config.yaml
num_hidden_layers: 10
hidden_size: 384
num_attention_heads: 6
num_key_value_heads: 6
head_dim: 64
intermediate_size: 1536
vocab_size: 16384
hidden_act: "tanh_gelu"
norm: "layernorm"
norm_place: "pre"
norm_eps: 1e-05
positions: "rope"
rope_theta: 10000.0
rope_fraction: 0.5
qk_norm: false
attn_scale: 0.125
bias: "none"
tie_word_embeddings: false
parallel_block: true
init: "uniform"
init_std_qkv: 0.0244
init_std_o: 0.0244
init_std_up: 0.0244
init_std_down: 0.0
optimizer: "soap_variant"
learning_rate: 0.00449
lr_mult_o: 1.05
beta1: 0.95
beta2: 0.98
lr_head: 0.0104
max_grad_norm: 1.0
warmup_steps: 200
schedule: "wsd"
decay_fraction: 0.825
decay_shape: "sqrt"
final_lr_fraction: 0.0
batch_tokens: 262144
max_seq_len: 1024
doc_mask: true
train_tokens: 804100000
max_steps: 3068
dataset: "wikipedia_en"
Each number is 128 + 32 x the weight over its row's rms, rounded and kept within 0 to 255. Layers, rows and columns count from 0. Numbers have three digits each. The size before them is the row's rms in percent of the matrix's.

# layer 2 MLP up, 1536x384, rms 0.109, rows 239-311, columns 0-95
099:115136163144133178112080150110067144101156049142141130124110153127180094134170148072177157034146134099146136186108098044156120121068120144146115114113096092108119148125112082102111124125124110117156148132134160153186109155127159144105112113161173091139136106178092159147097108088119128215
104:131103096132135134110142125118136138143188136140208089210135135174100158119117057150142139104130155092086120088088213132155203166167122154191148138092098150062143082130077107135068120127156112181164120146119110142152084115154095208122183127210119154137163127114103081113115183103091111201
099:127086153083142130114164123167127125132118113174153102165135138104148154134085151100124036118054154098097135107156121157038156131182113115104208130093089124103083146139093153065104144132135140109162103132156109135130154141157124134162119146137067164125133156161079140132107098161117132159
098:128100187108125131187111145100162082100128148118126164151168133139105126138197165147134028094142097146147091101178137169147100146147108161093110118094139086097139148100185103136133147114105236166116181160153068066119161103136177118074141113129139089133157159105131120152082128093127168162
102:119143045167139145180158179115078174129141152101136191101084145116075091093119120119097085155122134157153159146200137151123167040107117178122127121134133162051158120139167137128105182106135098087111056086107138139202056130143131206124094105096125111120129091121128087117156124107142198032
114:110181130189067075043107129126050116138109126132205147096148129122172145138163151114158170140088135128096104150064181062113123084110132125116104065132101143140133089179070098159154132137115105092169078116136155098181144128119122089068116083153067038101146092088103171190139197141098165112
088:117138142101116104099139125123149095156103122100103203167184123126136092103110136129080114110069185149142088127133160166084066121126123173156123108127097188126092142105122037146121168132094101139095116166124166153128149141121199137099130097102133077102161131149171111173131135077123121149
091:099107153101058137096194151094117159156131134114103171126177151186086090127150136146125114137150128120186190124126110134126127121082194175111143170138162134099104088136153100070115113049152145125121134138121101073147124089197159159127201171119168144133122179186123132172155127178193111151
099:132120133070119124145137095058133147141154140096132131141189108172134130145157171132113133155128131068160158073200078151204085161111130087091166122132128108169160167095115091120111092094099162140058165100205118130084038142114082107143080143141100146156170105123142094124110117128151112123
088:111156125113052082096157143142089140098102146152124105072105152118168104161149178100138133070185116138158079237099073089130070123099090158086132097071111141132130191075137100062145119162120189181086169077155067180106141064089192105129145178185118126149126105135164120114139167063182079122
096:132133133074131138145122138104126110123103121106109153134163123114120114105098142156172119159033142142097169141150123105175112063109119158094135137106161132148105166121159123151076111124143124128103102135094142116146105151094128105155132164121066085126137083119135104125102084153181051132
096:071143164102158103172117132090128107128082147148100110134140084107084133109093111121150141181190090113105163122130108100093104119126070099124093125122085101071097118177187138122137111183145050115118157126125116094081122082138163115161113139189139071052135121110114104095157110146084173098
092:088140083157084111124111126105159092113077155111154138147154160109117141145111068103111148053062127168156069115125176167109121132177158151087072131153121086103161095137125145164127109135180133073087088075123084139135123153165182146114119158092137088163162175178122143099057149145090103140
108:181138101116144139156083186177145146099124132053146141105157094137153133118126122106165093152127135134199126155134110096130125128196123156132146093128194134074102141138126108084153173091074126108124162116138177123123144149117115139221141144142168111099146133101198125130097074138167178131
097:148066157157137132151107125133157137109148122142084137133191139130155159087115066071163130122082135101105084067078177152123195091127090143139143132089122085113147100093099138159140126108145090137140056141150139106130157082143133131086120133135110082059114154124114114187071114117155182122
105:105087107086135151102120092159188134135193092126090187179109094060130214160118179152138174136140109103162154085159110151112099080102124179150111106112143113146166127155117117135133108099114094107122133095154142118144115160155116072092135098151176132157096059144137146150110122109119178132
102:102155068131146084120097103108159159109104161135143183172125078130136032128107090149123147176092086144128186111182092150138099173143107135107154145147118113176185182106173132174134145149086089043140096129119134139040103223177183075171164147126146130118183169112153151166133112147134174167
106:172086095145116072122096145157121220102144144124208189141143143142063120093174108127134184106161118095119084150176179080146122171125122133138162105125099173137141144073075158117148144132116149180080071132124114099148120132191077139091177095116123133119151091123106127112047100134136096116
099:123204140144108134145120142122146076086152114158149184127147159078148074160169110095117114116102101097081139134135091170112103093115163123055103106121128121117067097146097089139037190154129091081123070149164158149147194160159081078066166117151139126106132134099150105117185121095141136116
104:113123186117073162158118123139053119140111131145142089088211099180139047138132125086191089150148156113146173075080169110174133102117163088133086131091094145135130150143092122132160119155156109152116065125122156141155118133105076102120116100155142133202136113105092166147114112097132155071
096:067135120059166115107087119099123099131118080090100063109122163101142091128134056156079135146119092155146135103128108048107157192135158168155212215133124157127100101123144096117164116157132100062139140147131122152091188087138136159116155192137096137072143098137140138131165063121139151167
091:118180096147097133147126125094157106143132145124111164158116116200100150133160136070129102135063140114151121167140089143092202097168150140147158144182174138124140088140117121136171123145102128176130106139155159155160118138067132084121136125162158141101141100122138137199118131127069160119
107:141120087090154098121137176090151150180069090085163174099174181174176115122120149152151081146144125126092147218127169146162134152133159131104078151129102088115153084214102113140155171173111148066149130165144078147147110142100166169122116099137114110116123102142094169117171122100076137139
117:134118117132113141144179161120126128106108139049098185134109127113132151149169103150150177129116105104153137139121128116119159191121138139128102134118225159126136095176157153095116132122117169143189154044125100185117147148096105102107062130126117091115115138157109094101177117207112181151
095:149202155123098126131147173116111133128144120151122173149070142125138145142109143097187163146163140075083110139083095180137096099124090084151116175131068095101117159151145096140175128160089074112152090150145113134155092138137107107122164198135093111114118168123108163128129127164093098135
106:061174119156136200111099140158103125124122132126091070066097130130102189137120162124168106182138106189089109117176137124112140149072129071120147072144162120054133176106122167175179113143088120135157142207177151106090130087133150118101198155102063179170133111092166151190119152093091200092
093:106154147152122116068062110108128144093110194109128109092177193100102097103149101148122158152130134171135085100185143130113105174108087055154140114094127094136167062107099128195153074125158092173118071107174189115115176127137116107134132145123140164161143159111134126201147160054102088158
091:135134085122168134127157128105095179127147144175166119105185089109147228163135170094121123157160129113090168135162115123138175121118128086156157134147118081130154194104127101185071096124127157124149146173114152171095108151057089133116145153095156162162132145100107135068118160086162110146
106:142147067157097158132100145178086140076126060070138122151155105155141092115154114115177153066166150152172164102106105096134141142099168137104122165174160146095111162082104119159127167103160138102135121177118067163104076160121151123149150154102100141118185076172160127148040146155098105126
098:149077118111111105092120189166156142095115063051205105139094158149146113107113131150144169061111120151147093125185096078117159186063142176155100089202137116147118182135065127145150111133175137136157143127145175126113145156148106097087078148134118125133118115190149139165078154082149107137
100:171094075112102047156088112095151153097138119177108151134177202205114117079144177117083123065176114132145146121102013120164156112079147131150072099069095123157136129145070094063132137154090153191109100113107120146081160179163128129106152136119157080141124162142162148072133176099153078092
102:077107145152146177111149133106123149156145073138128139144068147113109136121127188184155134141153150086111113095150063149162163145108115156084156144112171114069190141094140196080131069140149101097119052183140099156103155099200170075186113152115141165139181159166100096133138055087154148150
098:148099164140138122095129164103100061072092145154139138102160105138196089144161101130114145146088177126143164132118095114167125120100107129105158162103215138161081165146099166189113098140123096126110129131113085140077132114108142100105163123047125143146145142165147097162156182089041151138
104:090093093148145093153165146176135107156165097121106126124085084152147102168096138168146177115150159159174154103140128179114109134139080146187075072112122127143095135130089130122137117104162065218098196110144150188149148127163140107093155089128100097200164155128105112139073157116080104154
096:131157098067068125144177115104104145193133137175105136221154145108166113108124071089161075140136095126143105118044139122112096092093137149155127173102121158146123092119088107125084160178130115116167112134088152105162080161129101149099154088115139149077140140101124100146156104179144135092
099:148144143063096087126089139133089192059169134156121109083143109176145118116230131154122153104099170096129149153100126147145092130143102087186173116092158153117151141144156112105105152095163125142168113052133091094131065149079144140136137134120188187111166103146147129127175086060100120109
099:095083162161106134155071098145161133117120066151177103133071114170144118051139111080146129074046102126118106129153169163106184082166113107184150124102137115114155150128134050100131189099083076105158124124092120145154178128188122126058154169102148134167112110108159117115112137132081178156
102:139101122127080146167155168126130096129143121131107095112130085079146133132134171093147119155137154142119156124092141138184152058115139172111124137049122135170096067157091070135086148157182138129056176104147200149100137126171132115088122143102139137162129109056184162156139181152082173109
099:194100160091098086097125127066128165137075101130089154091147140168135107120161105111106087091131157186106108096125086150117150137185130089134157114125165142130137115114119153127129161131170105160094166134151077128155130137163195114136177111107154153150084160084140116122162100155157166143
097:175177179110103135152117125154116100089201078158123117172165109127123101054139117109140108137204182158083157102153180167167138138106129102159152106084141122099142146134158151141171140158140132136135126066168117181083113119096145155095153143100101118103065119158112079172160108144102117057
095:090166092182131078119148087154149178132098128091159120104174177071071175094142156162112135120129146069114134043186125086137104153161162132181085137109110128141087118135165122108151115124112093161112143089102092073152114115187126107138149080087113057146116106145127104137145130187078157169
096:147099121113120151183155104162123135151049102087127157093129070097111119124102125108184110198052113125113124166132118147136131097110187139099127178151102124160178142133099129134172162092169147097101145148135142105123134101089118114153098171117166086120101120106094173128141150122091111117
103:144168118087138121131123179114112109138142123134160161057128137138130071098119087164114119120095134083091099122138114106096084177210174144146122181108159111104072134128204134062127148127146196107161096124142222149081117096102107103097113141099077102075130151131106066099108155137103070103
095:074107155097108138082125140070123118115080100094131057165100115141152154149127104083094121135160159154147150096055139150090137138180144147125111147091107170207164145099186111082114098144081127162107145204107177124150166143080141148149097115094086153066141149084102146073079103159127131183
103:129149134100099179145145142102151166101168137126090110165155202040161174147181042125099129125132129166140154140156115100090133109160122090097155146072140113105176133145177076108177072165145146162097124127130183192146091134108098139148129134118093185170102101098096170113119144145171126182
099:119127156158112094151084125129165122102061160086182140095175125139117121183126136132099074165157114148141182108106100113115145137163171134143208189125137164134135152139133101101089117121079157029094142171186125111107076159061159095104068098098154043105158119114142136111176124202119070092
095:160122112172117102149040123142199083160112134156090188107102131109123143088090082095131128173134174125097119152107142165096185100080140164104154161123095112132196096167153167126137152153115181189196149166135146138137127129140160077144117117146082089097119106166172115099105129104189128102
094:150120129188120112106142146116167080140086129140144160108136110125139184165138137137113101114143138093141064105128171151119176053065150102106132143154116086104107140118090165128150150091128154159132140148100079053181181081133139115148135114118108090184121110139175163150108193153124194147
096:121135041047081139125140125093109112189134128116112102091149173173157187088110085167104131099161096126149122124175072066120148099097077148153113132096138042189121146078162118070165152078089150140128102080128119152128036099119173122086122122099116097121194093109165117153206141165143106113
097:154101193152096143130112139130111091155145086117105083148159127065089125128091104098128083062086083160185162126096097131078097148167203171075143119107116142168166134084066154112088122112123145201114155202117117169119147140090163174073095135116207062155154142113083122130125075087074154157
098:189122095050146158097098143136059143119088151142170088152129152137133135142144097125068090130099142085093144122052127143130126174124120125125161146191075097141189078164101061184116096069135137161157106085138162196128108079107163124176131097089122192124157064101157086100103137132068107185
101:121134135109200157138118068144159116151069059130109136119092076120165119121140111086153103080133094128125097164158097115132059126065100167178158157119071157094116180122133060147141136098200090114150145108128128112139133156137174137123146151116177129148157125135100087104176111102138125103
095:129108093081141095071106178128148131092115112105139179123152142119112129135114191115128134142110129167130098134148156173161198172136128186121096154130140045167138180097118117136101122137156102122147102109237183123117172164167140113110157137179122130123124173146129073110123138118124085121
096:159132073107175171156119129107135176080175141202090108119109129076134145084172151150087166120133036096123092153194081149133125141121127137092130199122045115102181158113145105154144124109106177113092082153121162110138118122134122116132115091113172150104176143078121145110163119164140099129
097:158195126075182112131148133132094081127130089089167113133087100168114127150125148101135127136112093149100056126155087160131192111097128154114083101158112140113100077105125093098084170161180123154141090105117095159123157149098117178104085127144120054104151185101132154135114159172066115114
093:188118061110127101091138135142128137108174027189141157098149115148095136101157115125113120171105089171147154088097103131166132128132084159131205110210182148101153161142122075097078109146194115157185091073116141120180115108101158151123125166132106138165184127126142143092073043138120115131
097:078115170166182127146107129121082164123136162156099068161192096125158168166097130133134097066117082065097083184112090110151173197138178171157117147140109132139103161120123127151068144111129145095184117129102151119100097134088111143147136075095158179096124167104148151069125156200130127112
097:137122162147142143130159179152112125136120138153085084206141148142093141086129099111131141081174115097120132112117114127089106120144152123093138119196116140140166123060137182156132124129143114110123072107136135126159122183126189132156120132108153077111142160110092114169148089141130184090
103:151148051153195120118119127158169116117106082095144113129179151139111149150081130148153160116151137191162101217129148135160111123132153126112127140101138148171093111157141092116111148105114060088120142116080168132171089080089126189111148206130126123106169132101080166077136088126120139199
098:140111094120136119123142128089094090178101103100122123108154075155145161104126096160109138082125141130146069111114114150113175127153133143159138136144087116175101102125182103115138128168100136143109187120142177156144152133120174097130145180112124090138083124110097202061124121088121182189
102:098102125102137112095110152125105183185139111090112074124164110170164180127160149107168171192146139128154113077143062150076111205113095148133150150123147109133110142139163153135079145133129158122152087098182128161108091163155156152130084142085137127155148114160168128130097118097119101129
102:117140143138168129087139074121127179093154109153149119072122123118189154129150118157049069217115108158099145093160158126139146118119160127116124151214143180165156115136083114178096123126168126086078127122159080167173105197121136172124083131141171138111125088145113159128146064095153117063
104:126081135157167140144123191091129130136088083156137145134117134135149095179186119129136107140092131113159103181151168151139157081092116100152109135165102120141113116101170131097125104152133176124093106135135127143136147085135116102140142095102130104149109097161127183189154153112145087184
101:170127172116100118094117098150153167058121141121119178124188143077070150115116097100109072109141079185139217139115121104114170089121084114127181181111110119120142105079096115133069206111065142128121059112141174129110131120152110111147186165120173111149098118144132086103138112133159168109
108:115167119076174077174107121142117193153170126084094150112139128122126138159134127140078103185220144109083135174167089120121106130150135123147102093134127077142137122109116147102140100164146169099180109099165125100137140135135168165117159131077118120076181135167064070135141111101135114098
091:111105147133137076157108106100085113130125146081108159118171140132064152120115112123071183120203156167100190129125116133127073082137099113142111125145206151153174165083076154134182174086151150164152138153117114142140098154079146149064162067101153142084164153165137139104100135133143170128
090:165124149161126165105180145137138104131183152127099136141116154133171144101203111119162182090177110136113111089118113127096162169149142149115134118130160162092147092119112104133116113113180136188117163066172178138159133093226127130109133103116123193115137068174095075112138148223156118131
092:129102130136190137124153158193081127123126094097113179118131114143096150160118097102060198110137138124142158126113079107142123186139181115164100107070157137175128131136071057128159127199151112132114169142157103162131135119215112148119196143156101106128121178100163086126109195096163086093
109:167104119134159172090105125136134144148141150164153106082128157185146169117099174074133127142160153091112136048126120154155156166138092094161110136063108140074150125147136081087104153164123116100101068153154128114147100164202152184086158119155115097062122128139083171140177120079168082070
101:104119147177162089162107148164082196103102174150145149089135133136148142175093085124149146164058095151150158108141159140119159172082163140153105104112113094155145138193129090062098171155113137099099206128167152093115171121095154159125151134110182143178129141159134091163142125110103130121
101:095103108139125116136171086174139118187099124147188157011212116098104108115173128153154144150156087099113097102100120166162122129122075083144079138187062116133158122142133124140127080161191139153107119141138113122087156121102105135117158158121156133168100163062158102121142151108150093081
099:138087090113168116172139085105114119156190132151122096131071118115092124134098146138129094052116112132140087123115039129125194048133136066149082113103112143189071178108118120116130140123133132131077117149109075151124133139119168099119086078129118180147110155063155143136119119075109140183
099:129172130114112114050103142156138122125060158196143057113108207095114068147087098110071105091122130162118108129133099161093176098124180053147176107176095155102156084135154135136187103135129152118173160109156145117105132136118150093134143148145143174116089099175123083172121114104170125143
# layer 2 MLP down (transposed), 1536x384, rms 0.103, rows 239-310, columns 0-95
097:166149127172088115133109107076154076094091108102140180158103129096135149137147131150101107155115061115129192098103154076150143140158091127117128138114149074111154131077160105122151139097116066161092149121135138110131136100137143114159108108157184089111153173146138177193204111128134054119
111:167119101167139084139100180116113133148146144172151123086138133136111149071174134140154115133094137104039133100149134103172139050076179097111137135063119134051093039087128163090111083141183124156120147151171151153139143177121098181183169109199120175158156095120098041121120152085134128123
107:148158126183112080116143162131073091120168132106117104161093123139159128086180091139136127048104161134110150136176088100063051117112086136117181109153157086125147200141118108113140120156129100067104131112117119100117138150161149098089162209117119185142191091172105099100133082157150199113
095:125149124137136062113187173136116159106152069141125126119085145069147160140130121134168174120107196114104127115057078112114155133101204104176166155117128131120144102171137107137119131068138140120144074172118125091136153136132154082161144127177121143157123165111197112161126109154152151126
099:095138152122144101126181112133193073156057105198161140110142118121156149108139101158124180127162187137125169110161122131109112138146182142147134083039124147095114127131130143089126086136119160091116136091125092168134083130161063101158186157141126109105087145136110119157111144116099135081
097:148096152107180163169105119141200135147129081133050119161099067137070147105074108139083099112137115106075123153126071136135133127177107109171114168113125102157113141066135133077137118104159144137153172184182074141082119140129081121153138157127136169160095180135131104141133145062165083107
091:095138146103111152090130098191183168127140123173130148129134144165160147157137135137144138139107117119131158138139151090171170113148155068160148113098128077102145100106114131147145099033138126131148091138086128140126152113116105130138120127104103145139119120080132167171107089093149126088
095:122121077103153140155111070117123125075136118096143079091113153127138165163099128102112153139100140077138115127092112105156169110079098151086095134128115155130159141096098053124161112114132128121144118107201201126117126165144149097139115130090126057102146123160137124149133105127086120145
102:209145133104237144148089136108107121175154144202146159076131134130092159085118112118127183134097141125127125120160090100175082108115110194152114106033090079146115137119134089093101140083110144128119145155162143049133122191111159166196064104124112094196100123175148109132189097120107145186
098:119098080132086076161181125103125116137162127124121144179137135156175149138125138120084096122158147106084151144140098120197060140130102134145144149118130118179147160158157139167128164133124083087145157110144083156141141126111091103157136117177130122106169130110171129159131047162106090177
095:095153176091128082156118102064130138123073086101188163115126149111130192146068137186124124097125126157193052121102129158102084115150118106113033114102111082172179129125189205124145165162127154112195125124151094141176133127148154143040150182129185154130101086159092124177075150092186097082
101:140126138121118122111131115154078114097121121148119131086114108135146141164099122136122062190101101167080210127158177073164126240127131119055199135189158167175144165129062094198129123164180065151136151163157151137173170170111059091118139176123104139105079080126178145193139138098133108177
094:117157146167160133124142120182132056183106139113139167120173160128114134166155055104165117137116102153160098149109096107169192174141132143194129099179128121091122158148145120157133146098142061144116106122150125138086078112135129170131121146131056085165111121183162078137158053065116090110
097:164138155086103187135127129108141076089071099087164144155097125163168203152095107107109139111065106105089131153124177085099071097111163168090134097131145043151083100148131152089088135118128131154101147076116138111108164094182092098125125146070081105105151131130173082132107152036092100060
097:105172147117079129167145112120199136145073169151057123153136110097190187142140152165099138096123148090102150180106135112145128053172158121125163179160135132125073095148120167130102155126116187134139117135084125091144127058109078191101099067112122155166111145141123180155118136100111131140
100:078158062103100140112119150132095139129128155179113171101106134139121147086146124147115138116145130158122094121174149168126089149164106091097128059144132103091085093142100162140136091179112169155147152099137148138175148096114095099121134153081145100182091082119103143108097144138162151196
099:137115141127111123103124129111114137155154122087117165131115137168119182147131159132130120159124121125147119065119191109118145075153119151111115108145143114175059121121174129132136154100149146197110195167106133112110160162164084157092057119120142144109084138142189049121143155131119157151
109:143162138145112118095171188118116152081129139148134165171086127116136128129164143115110131103123164181126086059091141135108099134144107155113116138064142164076128103088118115054123053080127085112138164109193093094144110175149105099106123110140155090116161111119135176080134117150129191113
097:150161150098215114121105144095098147101082162120123163153102084148187130164189138145179144112190066170093106088100152147078124129128102159114125110156119188202110145103153160158153134133157127144126051200056131082164133125154113111148111095153057146091183148109120174089146134099123145171
104:122102180173088184100139171124109135132124081153132149151188139149097097157036121141074153157138099134170143150148142147129144115123140173134150130129160119097082186170164118123159127103155133128085089134045090169128124099109062119086096170141117165130171171086146076178152198137162164125
105:143098135135086121165122126118125149135150096148145149133153119119129111120155068099076186137121165119093125117146122074155076136132118135091126167105161188151143043135081129100090174135121125133117099123156130147115194166150148104082157157148171123166160126117076110123118128132104146165
093:134142189058092182120158133120121158084104100162106105150225122175145166138135155125158157189170113127131083106176127133166127104127139129152128151087153075106163145121118130085110105080118175171192178117114112133115176094101053148130158105140117130118096106185099099137116094112154085115
110:102181098091096151096111119133071166143118138065103138124174168141124103090134136142107162151157106169117158095082126090109103146087132127076125091086173143157110074110163123154150079148125146139091131112155138120099086073088185062160113149204122106135163165102123166160132134132172146150
099:106129088161141159135126123135146126140156082168183144124126121123155126161128161142153102097132138152143086167152084146106018101177149101122126119125138149133188168109128144061088057096077068043065062112130142078112116085176112154066092054163133138138067134113076150167131104061114103144
105:121204047114138113111104164152119162101064087187079084108153172131113155098071125156101146106136110118154180122187158131121135088101171139130122144165132119130126158163148127173104139089117103125091148079145110113145147155164195052113199115087230170103128110099139149122110113131120157080
106:131116122049070083151124200169113113069108122150153165150107076074131143160109126149149083103182132168167091107137203125173140072080178134110112162091110171184089122145083148135113140092139135093127138181143149142100110166142094097116158105176141127076160151152117117113148167135136102096
102:081175113171105132140100133128129108112161071107163133083128094143116135164135187117122051169159086115101207152108105156098172139090130079138094157137115150127157104088123089127161126202163114121154191089145099153156126162101137122170087110176154115084104110089127086122103097148100091094
096:089166095153195105157104130133097103103143092172139244138191156093117115174100153137124125139160137145153111075085176121081131135143091139098139082081134168104088120097145150081057086104051140102191062099158159103068097169140137136121150117141174113124112141113128112139192159127107147078
106:097185065160058117175175099138094066138179164159118126159156116082080058095127128115157132156155137107144080107093141106116087143072122115148136125122097154127132159099079195140085158116119095164127130074086062106095105149062193121132074142183138122116131131100128072122083155131110129191
106:102132152145182178121112145110094145117136113122135108127108132136147164120096134091087155140112129063133097125135112138172140139090138167183176122146160106180097091083131150111107175140146096089181163129141155113130089141140133101137150156111135116174144160096073135104128105216168118074
099:079113062134090197083108106098137097119157098109159124117101169127146164119071140136053150119174130139151171123118079109060148104188153144094110105167179108204191145078141126138098144106130147169133081157143143114143130156107087122170078125087085115165109178096121147075132165088072121134
097:142151088131101108126086142137125157099133109134140104138084179116151131110137112138174091124119151112160074144146113071155104174130082099167106044078196144102103164092142165115155125167127154110111167049109122102160142165150090126073099164092163122174128113111100133126165115146057094087
097:108086142109142085116130117148139184103127158127172110174106130154071127091164125177090135112069134125105175152183148137085145123075174140133082089125101131119133122136100168116103077132187171159131158079145148119081161116109173112174108127164096108100066129095119112112143098149108215083
108:094140179087186063120128114085110141099141117143162151130091129085172105125127125140084113166165094148184115163108092080118118118139154158136149125145134170117143154119142139196147108100142184050175146154140173053091142112148058107116123116170099124130108165112121160218168133125149092109
098:121139151087118084094103150141157117119196157133076120147115073105101156234162116185152175158161138132096131128156135150073162094141074110092086140170062080080144078165113093114137118147133122093148121078130094153078098131141159154161153160162114141124131157125086172169140156127128125122
098:137109099139137076171130104107174107115074084129145148135128077158165132147080138144153114107104154066162129180145154183079080092188114093155130123119165169172111162117137152155062126073117093157193138166152121117138129128124098151149107082081153136119129174108159142108102169109139126152
093:155115136157117125137152063130098099114135078168125127092181062097123090172117121127166180098061104108157111106125117115173112181152141131098171111128073087164131142155097106052090157157071107098092202140063139092102170162117136174128105192108052171209132068137174065108088149158133118047
092:134118112163161171106097096094178138144076139097126132157102147093103128138120107184084132158114112104200112143117130096140131179173112065168171153157111048136090130149157163192100152123093117104126121123129090143129106175105140161201127098118115144124110128088093083106101135134140143092
095:172185134159116100092140095149096122082134142077213109113163142113090126080128099159108141159156165123132183135092117102194113086126070180102127111133153126149119139111133122138072176116052169095114136069188133177117119154106152171101102138146139111091087114125131164166098113105121118129
098:132167107123145145180098133168104107170168124084106125112080123119128113133067140135123162109178089096115121129131198175082121113067110085123157063076183111102175150109120106108069129152122105074139150174097140104173195105169082174127102078119077150178046116141092131133145165148125097147
103:134166131143135164128187092091097121092135122107135162159167096124141084138148107173181191106170157158068095162152124110142135158097134107177136100087143161144092102164145129143144151136150133105101068133131154154124134160148130111106111132101096138182151141109101151155151069137161122107
093:070151051078100112072133131102131120127155107115127076155080095149112155154197090122125130088109093136193096094102130124100097122120049115154150040140120179078103117124190111126107127131115119131170132093130173123156153077108160137151121101169109158118138097092140147083123159100129118143
101:113086192075120136111101078107097119113130185098125117164158065120102153150113112118159154154110135140110147119052141103071147144082136128069201043148123164159168098150052180115122030162107076145115077151092122130130077133142094097203218108057138101107172147150124126082124157126110199120
096:134125115155168127077197102075080147049095139125091151135116115120050155130139158115177134101123190133124116140143101163122084125114120108075152144126117097113147161143166132134122155171153109082126136125143103110119138122155103158167160188159130181117139138120123150150108143109141100112
099:047079114104171134102133122168069167159116169154173141162068073145110141108074139123152110155096209101156108153135096177186205237090114079121092142159113078114118049118172155131151146101107073123175138132140190154100109118136095121174109182111151144148183159077191147116136101145191118093
098:147188139105170153143177152112129101189189145138154149087151167080127113117156108133136189143109166168091174095162093124155143119084092106073139127178116125108125100056114114162174175140167116139085175113101120169115073117108118096123153105115080215128115132119041097170085137124116171067
096:069141100115172140142146137162133190112231147097163140134128142081120140153125069163161131088143168140172068139118122156123117149143126130179128131132122205180102202146123107119101096121119103132120169147167145089158108126161101197113117179138147090142136109139099186157157103169163118199
097:159186139085144126144104111123084120136136120151157126168131136140138111153119111164110128133110075132155150085102088101101100145162103190162126135127103060093129109133111157101070180164100119129122103161141173119120120071159168091122099162083128190130123153143160138143144094162135108117
106:156094150145096079122184155115164086215096108157167120138158110098137169109127194169110107204130103122102177072137157143175172168101159109114126146125037092117103180133099134140140144150117134169140067176152105151092179113078135162178164164099145187067141174111104125104121141135093170129
099:172143110169120092101128140098091137074106133099149099152122158117171157155157172121137119170123173121092136148159133112148140158122114112086126157119105096075141131087139109113175183235172073130112119142160167110117108153105144129139171101084117168163135122105146104091177119152123129083
100:120137058166108131124126121139168105104089130130126139176050114126121143158084143156124113163114117105144099133101136106078166126114140124132074118111111079090105169186106137151159186216154104084101104125083111174169076104155120062119122144145129115115144096079141134129107107141123098102
104:130119075128115155158151124121156127135115096119092124142108130116161109153117141123149161094133132125131090156166112139142116104098194114159133168132173103147116139102168162099099106157128118131097109143129106174062165052126094105078057127118155167169102082114114082085102104094154203155
099:133128150152200129142102140135062092170176102107089136160125134160101117094155099087114100101090062111168146109157124111072106114084090162130137152094136083106098118140121131047131144108126148090112100163074106128142127100156213114158091144084114106098139142109096092102119130141072205148
102:119088139138157155109144177145114139073133139136128114114171164083088165128168081132131215107123162133097135114219103148118127101099180165116126216105108103094193089144114174104097164144125145156105114108121067102086105104110097131129099165186138116075156109051143138089154125141187112095
101:099111047146147149184099128137143124123136082136079090071137096166079116144098203104112133124141106064111097117162120148095119168129141129106156100127159102148186171125136108132117157127083120177193137195123139100137047155145105150165076132104125095138118107086130165127169090122111175138
094:134114119095080184175165057060156120122143159154140084118113069124141089133082145071183151115103192151123111125111164162127198123092068070144110180142136129179103161110102148122105142069095139130111141144066113141102167195071162060100115126080154132159144127090083170101097070127145155133
098:090154147143123085156118173146201078103135124135087123101130127182069107109121143180127109148138086154134100111140185170097152104116104181147155138125150160127205162184102152110077058132138133052173082121143142095140095063107102064175156128082100139051226135195137142113118143116100114099
092:141087085069092127173105085125150151136160120134142107161112141137114122079150120117142129164110061151130083137114138091146099118120133159188096131100086170120124175150122115099144138233120117058074167174108164134125121124139116164082089110097063199184115113118049158124155106152077102130
110:169100138079166143154148167159122144098089150190114130105113161137157112116151087060141107156124118149131106137095103154148086098130096163183170149144125091142115122137127137161048128126147141098120154145142125116088041124144127129184079103078142115131147088112120091074089071115120093117
091:119156108128086101143090065135100107043160138117129114101126096106191104125161101115115093195127154144185157137098095158106109135090083120104129128159148127072124095066142130151119121140074134137134110101082142142149111158160100095137149110157193116089094088089198060179111149125084135137
099:173134107122137174133104065185183153184116148109096087095144131198148169100096133087104088157134140164144114186141151132135139168088116166132184100131076107068137093137066150121104110067109110135162115119163135140129160127142135069113087120167111150136119169168139171186097140131079215111
101:124131160113153073161104148135141176086045192114053141152075133128128113139164135172125100109170099130130118146155133120174160120135191054146183175161132163204159162120102089131117189152202061167167126152095139122132166076080126148178148132112092155145136166182144151145146098139091127181
103:131117134099142177113112085131130159153142130127119121145185099145150140116105058140142162118197145125069176155185163160171137128121095089149157115118123155116162163163118160127128162053153172106169107141115130092111134084078119135107098111099140133157078171193146114070125128121154133116
105:098103159149146123077126193078095161178132146173175121148133179081080154086149142113146104163166134147121155130155153113103148162125186111076181118116138163155162107117134152091124137136147110131123175112113133112103132191126139117119165115145149125159155138112132085059160066098162138131
100:075151139138068120105133068150069110116131093101132132092145110108151137133124122116125156155115138092148163229165169183066188148115095107160099114177098139162103168173086116121064098040163103055154126117072127170191169132108130105096071133130138116083139123134085203134151148133115129118
102:189216071143148142133114154135107136094138204157110158140048128126133071122145124131123074096113177117136132136065195071049148100169085112124158133074094094134091144151152138124130102150114133166201209210131163136178131132162146104160115134112211074202122107054133048131142186130114108162
099:104143169126121102145176058131125130097109114111187064168107076088134131139117126113093146162104156105121126106135069157109159138161120080102177128184159163133159113129185169161134140124148149083092084154121075032163167095123105160135102150147091169108159156148084109159166122121147139098
103:064123153149189157103154092166157156142128123112131087151127066118147099137095141108144093127076139133117174121119112131180095152124107125046145111140163083096146139169105132127164098061077130107178199163120199093117082182134142124099085055126127139138158096057203084124104085139115135126
110:163179102163149128112092140198158119169143133100153123096124146188120050114156113113111127121128096089106075058108119173143118084126098143119139093110159147104099088097127068101110127147161193118134099104093135117117142126171161112108084143098166130143103185166152105151097147089180040100
101:103147109115100071119143126127136139135153102096140150117119084152139177089098145077106203212147109118120174126087097154177114130209119147124083125131049144123119107163098113116136132125126168106144118110117190148144118143118125132088081103169081132165198188150052150167117143126126147143
110:173145125175147063113166120169111149144148128149143124148188206103117173146185184170174152154113089106106127112134158124092106147124189067139095083102116129097142115154152201170102151190190167139100120162126077183131085095147105131107162119093105153126118184105100117092153133139168114106
102:104126130136130148083100139168131056181140113159172146142103072128170129160093171112199168117179094205155156149101117093204112094207166148129098148121153148101091135154155153074156085036131111155107166149106188106191121123123081084127117139169139138179082128098094108183108133088125145156